Each number is 50 + 15 x the weight over its row's rms, rounded and kept within 0 to 99. Layers, rows and columns count from 0. The size before them is the row's rms in percent of the matrix's.

# layer 8 MLP down, 512x1344, rms 0.121, rows 0-13, columns 896-1119
098:32 12 42 61 43 65 30 35 44 49 49 34 45 77 56 73 87 59 75 21 69 27 38 60 53 73 37 62 48 60 41 60 30 42 46 58 53 51 58 60 38 47 12 31 49 51 25 59 52 52 81 51 43 39 46 50 16 31 54 61 60 33 41 45 31 57 51 69 40 58 38 43 60 40 40 37 55 27 50 51 54 25 61 42 62 48 48 52 61 31 60 48 55 42 71 46 67 58 47 25 22 43 48 55 62 72 62 63 63 43 63 45 42 38 83 32 58 55 39 64 62 40 38 77 62 68 33 58 51 43 43 69 52 72 61 47 49 64 53 60 04 52 46 56 57 56 68 43 50 38 46 39 58 59 70 53 30 44 27 34 50 71 67 66 44 68 43 59 31 71 49 25 51 28 33 53 28 58 52 31 39 16 21 44 41 76 54 41 55 43 28 55 57 53 54 61 46 55 49 38 72 51 74 63 46 62 33 66 56 66 39 62 38 48 63 32 34 46 42 59 46 43 41 41
100:27 84 58 42 35 61 46 60 56 56 39 43 66 40 37 47 44 54 65 37 43 41 53 59 60 39 50 62 65 22 61 45 48 49 57 39 50 53 29 40 42 55 23 38 34 41 59 57 62 45 60 47 25 53 58 64 57 48 37 94 50 52 40 37 54 26 55 46 38 47 43 39 39 59 42 38 73 74 48 61 58 48 41 71 65 39 30 65 23 47 63 49 51 49 39 44 62 48 81 72 58 38 33 34 52 25 54 39 48 34 77 57 51 39 64 26 40 74 63 67 35 58 61 60 35 62 56 57 55 77 61 31 51 76 58 41 60 49 56 74 85 51 47 36 40 63 52 27 70 39 49 47 26 60 70 50 35 39 92 43 49 33 40 63 49 33 50 41 50 48 33 53 54 56 47 25 55 42 32 61 58 91 39 50 31 41 84 31 55 29 71 45 47 76 40 40 41 53 56 47 46 43 52 18 59 78 68 44 51 58 54 63 49 46 51 70 51 67 17 37 31 56 30 54
096:50 50 49 46 35 51 46 45 49 39 31 81 52 65 63 24 46 44 30 61 55 17 68 58 53 60 51 41 65 49 53 68 37 43 92 47 37 22 72 60 51 42 39 58 27 64 51 43 64 66 41 38 60 45 66 36 41 55 59 60 99 54 42 21 60 29 50 29 80 37 69 18 63 67 66 60 45 46 30 34 46 54 40 62 20 59 39 36 62 64 61 44 77 41 69 34 56 48 41 30 29 21 32 45 23 74 51 76 27 64 54 53 57 80 42 51 56 34 36 60 53 45 50 26 50 65 50 42 46 41 73 50 77 86 45 51 25 40 50 32 50 79 53 58 76 50 56 44 44 68 48 37 54 33 42 45 48 35 48 16 48 44 52 44 33 41 58 17 43 52 53 41 93 58 60 40 57 53 56 40 66 33 45 39 41 37 39 63 62 53 44 64 38 51 33 42 65 62 63 41 79 61 54 28 69 41 43 39 26 59 61 21 48 37 24 34 76 43 56 30 52 50 51 54
099:40 49 81 44 54 44 70 34 36 56 34 44 85 51 26 47 45 43 48 43 57 35 44 58 44 52 33 37 31 51 47 49 46 56 17 47 63 46 34 99 65 74 59 28 82 46 51 45 53 48 40 37 32 23 59 45 54 51 49 08 27 46 38 45 28 55 42 66 44 50 44 60 56 29 73 58 56 66 47 34 52 56 33 52 40 43 54 86 62 35 20 46 47 62 66 61 39 68 45 60 46 66 56 49 63 47 48 45 38 52 66 60 71 52 34 39 50 41 32 60 42 39 38 50 35 38 71 54 42 42 42 25 34 32 44 49 51 59 39 37 51 24 59 49 28 41 54 57 66 55 60 53 47 55 51 56 55 49 63 16 86 55 53 36 75 67 77 44 48 68 61 52 29 27 50 31 40 48 40 59 64 67 41 44 69 59 56 70 28 66 40 73 58 55 63 40 33 76 67 38 55 73 66 58 58 41 54 64 48 40 40 54 41 21 35 49 42 50 28 38 58 42 42 57
096:33 44 57 65 45 46 78 38 75 42 93 34 55 72 54 35 51 54 48 29 57 46 27 28 61 56 87 49 34 73 42 56 48 41 41 05 36 26 58 61 40 50 41 54 56 61 38 37 78 41 29 56 63 50 56 46 43 50 46 57 50 51 38 43 44 63 14 39 61 24 47 58 73 49 50 52 66 43 51 46 63 65 71 47 39 82 49 50 46 65 50 75 38 61 49 60 29 42 33 66 59 42 34 71 62 62 77 30 43 62 51 48 32 37 22 61 39 45 40 27 45 38 41 66 47 45 43 44 48 69 56 28 66 62 49 34 40 49 60 72 44 74 62 39 64 48 54 66 35 73 42 58 60 80 67 58 45 63 28 52 49 46 55 44 38 64 55 64 20 44 55 49 70 70 19 40 27 44 37 53 37 79 42 71 28 58 48 58 85 70 45 36 64 56 58 54 64 26 39 53 54 44 15 49 40 44 40 62 36 71 48 39 48 56 46 61 65 32 43 39 49 60 64 43
098:60 31 45 45 51 41 73 39 27 59 88 75 49 24 48 34 49 61 39 58 28 15 45 70 38 46 52 44 41 49 61 50 58 53 60 23 37 34 40 47 54 48 23 76 52 62 49 55 39 62 63 39 51 40 61 82 24 49 56 49 34 37 43 67 48 54 35 42 22 42 32 44 72 71 57 48 43 34 64 33 33 60 55 34 40 60 75 49 33 51 49 51 67 49 43 67 48 66 35 15 11 70 33 42 48 37 34 70 46 07 32 67 40 47 48 55 61 65 51 69 45 49 50 15 45 43 21 66 57 41 17 49 47 17 62 49 28 43 29 41 42 55 69 39 56 78 37 77 44 73 41 46 36 58 78 57 49 46 42 39 25 38 50 52 34 41 25 62 45 53 42 48 29 59 48 43 70 06 58 55 71 50 39 61 25 36 73 46 66 46 36 60 43 53 31 54 53 78 58 74 20 77 50 42 49 63 56 50 27 34 37 44 43 57 34 32 42 45 56 14 52 29 47 25
096:62 30 48 42 44 74 35 56 49 65 62 26 16 47 69 47 32 31 60 43 39 71 46 29 72 62 51 46 40 55 58 49 46 63 58 68 26 51 49 65 51 50 51 84 41 73 39 55 45 41 60 51 36 43 48 29 51 46 29 67 27 67 51 43 55 52 56 34 47 58 63 40 70 86 42 44 60 32 52 47 67 31 54 55 56 32 17 22 57 61 31 29 34 41 69 72 63 36 43 60 70 40 42 40 71 48 19 26 85 47 27 62 78 73 35 54 32 60 57 34 50 43 20 53 50 77 45 45 39 54 69 57 58 34 34 50 50 53 34 60 53 61 59 47 67 77 55 58 51 31 38 45 54 76 59 41 51 58 57 50 58 36 60 26 41 54 60 68 61 26 26 35 40 57 59 35 84 39 37 62 35 53 30 53 34 50 43 41 64 13 42 80 66 53 54 80 43 76 47 59 72 57 54 62 39 64 22 58 39 34 44 19 59 50 50 54 51 40 71 47 43 48 36 65
098:67 58 47 49 54 51 49 46 52 68 36 33 45 49 75 64 56 48 41 76 42 55 46 32 44 37 53 34 44 58 54 40 51 38 48 53 59 58 64 41 24 65 48 38 34 51 40 31 30 61 59 49 61 39 81 25 66 71 73 45 59 11 27 50 50 36 61 61 25 99 62 43 43 42 65 58 49 38 19 61 34 49 57 62 40 32 42 53 50 48 81 57 54 59 42 70 55 08 21 18 65 57 51 71 57 43 46 58 43 70 58 44 45 57 70 46 44 63 25 45 44 64 41 78 55 63 55 73 41 58 60 63 46 44 42 46 38 41 33 74 55 66 77 77 42 57 68 33 55 57 45 46 58 54 09 46 31 45 53 36 34 49 38 58 27 42 44 66 63 54 47 49 64 51 64 68 56 42 32 64 57 73 42 53 36 62 73 43 56 50 44 74 72 47 31 47 71 47 51 60 43 31 65 61 55 34 66 53 92 67 46 75 35 32 55 54 28 39 38 60 38 41 58 40
099:48 17 46 27 35 66 62 73 36 51 50 45 49 53 75 56 38 57 54 85 49 48 55 14 33 71 40 75 64 45 58 51 55 66 31 45 14 18 62 53 61 44 57 71 63 48 55 51 37 33 54 52 31 46 55 54 46 51 31 57 50 47 38 41 82 39 45 49 60 42 64 50 49 28 56 39 50 83 50 53 30 45 48 70 46 47 37 25 40 59 80 52 54 66 46 48 31 60 67 49 47 50 68 71 41 50 55 41 23 54 45 51 52 52 40 26 47 46 17 57 55 53 69 63 26 50 50 63 50 59 84 33 34 52 32 62 66 69 43 61 30 59 54 34 47 48 44 59 54 32 75 21 35 62 65 44 52 69 50 49 49 85 41 12 50 58 40 42 16 55 70 47 44 69 42 29 46 61 52 64 49 59 47 28 65 26 53 47 23 25 54 38 42 48 70 54 40 12 38 65 48 72 47 68 69 47 44 57 61 49 26 54 62 44 55 43 24 55 73 53 55 49 44 71
096:44 45 62 48 51 67 65 73 35 43 56 76 53 55 68 44 48 73 39 33 53 52 68 56 48 44 33 88 30 61 31 50 58 49 47 31 34 80 42 37 29 51 45 55 46 51 32 42 29 60 44 51 46 51 63 43 53 61 41 37 29 29 62 43 40 35 47 59 42 46 37 46 64 49 69 50 60 60 48 87 63 47 33 40 51 54 39 27 42 37 59 53 67 71 37 50 54 52 03 64 39 60 50 42 34 46 38 34 32 41 34 32 57 51 28 41 51 88 63 31 51 67 32 48 44 27 25 48 64 76 37 59 58 64 49 26 18 50 35 46 83 78 61 60 59 44 61 69 42 59 50 62 42 46 55 50 12 38 33 27 61 89 31 77 40 42 46 51 67 26 43 14 60 34 44 66 39 70 42 60 74 39 21 28 72 36 49 42 35 76 72 40 58 47 49 54 63 52 35 50 20 67 26 27 22 77 53 69 40 46 25 56 49 51 68 27 49 67 22 80 39 49 38 32
097:64 58 58 37 46 48 51 58 53 32 43 54 52 59 40 54 40 42 59 44 28 62 51 80 64 36 64 36 64 49 41 37 37 65 54 60 58 53 54 29 42 34 35 64 77 34 40 77 53 61 39 47 43 41 35 40 14 22 58 41 76 52 55 39 55 38 54 64 55 51 51 57 44 39 28 52 68 59 20 30 38 62 67 88 59 21 45 91 50 54 80 32 37 54 36 36 66 45 21 62 46 67 27 27 50 18 34 46 61 51 53 77 59 34 60 29 33 45 03 54 87 53 41 68 54 49 40 54 62 47 55 60 76 55 39 49 42 85 57 62 40 67 55 69 45 74 58 47 57 58 27 43 49 71 59 32 64 48 54 52 59 42 39 40 62 53 43 47 48 46 68 47 48 50 49 26 48 64 81 33 60 40 43 56 74 52 71 62 83 56 39 48 41 52 59 42 54 65 47 38 66 21 34 43 54 54 54 39 62 54 70 46 42 60 54 62 62 77 23 54 65 45 53 29
095:41 63 34 47 39 54 33 49 99 64 66 42 21 59 40 73 63 60 57 60 43 81 41 50 45 58 61 75 75 67 53 38 86 49 18 12 16 34 29 57 66 39 73 50 48 67 34 38 56 67 61 39 47 59 46 70 65 64 35 67 33 65 49 47 45 55 52 73 44 48 45 61 33 39 47 49 85 63 58 33 54 44 44 44 60 57 31 42 61 32 55 28 42 38 29 40 32 47 78 61 54 53 48 32 50 27 64 66 65 44 47 71 48 31 29 47 63 54 83 58 45 51 60 36 52 67 47 49 30 52 47 31 37 54 46 77 48 28 64 78 58 37 54 62 43 22 53 44 50 64 61 71 53 55 51 70 40 31 54 54 33 66 52 46 34 29 47 47 80 41 30 46 59 59 35 61 59 44 29 33 18 73 47 46 59 54 47 58 40 66 38 61 37 78 55 54 37 66 57 29 47 56 42 55 74 57 56 43 42 54 65 36 60 52 70 49 52 61 42 56 41 17 69 32
096:50 54 58 27 54 49 48 43 66 58 54 63 34 52 54 27 48 58 37 34 69 63 55 55 54 25 62 69 47 33 57 63 59 58 50 26 69 31 53 47 64 60 52 51 50 69 39 21 41 51 46 62 54 53 54 58 59 39 50 00 62 51 46 50 27 51 60 57 72 72 56 18 34 13 64 44 62 61 12 63 88 48 42 64 38 48 69 38 57 35 52 29 51 32 56 57 45 65 54 60 49 49 56 42 50 54 31 60 52 72 43 58 70 44 47 56 34 51 31 19 48 51 61 74 74 52 74 43 13 42 35 63 54 32 52 58 28 26 57 27 80 47 50 41 64 53 73 56 63 43 52 47 62 60 56 42 41 88 64 41 45 48 59 38 45 59 60 48 59 65 45 61 46 49 59 38 33 72 56 43 37 20 42 57 73 46 56 49 18 63 68 29 52 35 48 30 61 55 69 74 58 80 50 28 57 34 33 34 36 64 53 41 66 53 33 72 78 51 57 29 65 57 51 26
095:57 14 59 55 52 43 41 28 45 55 53 24 52 58 62 54 53 62 40 30 63 51 59 40 57 42 75 46 63 63 54 77 67 68 74 47 44 66 48 52 70 46 30 59 43 66 45 63 62 73 52 52 42 17 45 54 67 49 31 23 54 45 44 46 71 42 53 66 25 59 40 51 54 44 44 51 49 44 39 45 13 48 50 55 31 52 68 47 69 50 60 34 69 21 31 77 84 56 34 66 36 35 55 44 61 34 34 38 55 47 36 59 42 52 48 24 47 41 39 39 54 35 28 30 46 50 47 45 42 46 55 60 48 22 69 44 38 77 61 46 64 66 92 34 51 59 65 64 58 37 61 17 56 34 60 46 37 49 31 46 68 48 57 47 44 20 25 38 58 48 55 55 52 57 41 38 32 71 50 32 41 55 70 27 39 50 32 25 53 45 46 34 46 54 42 57 34 64 67 53 44 54 41 29 62 53 40 62 40 61 44 85 52 35 54 53 47 48 33 69 36 61 29 65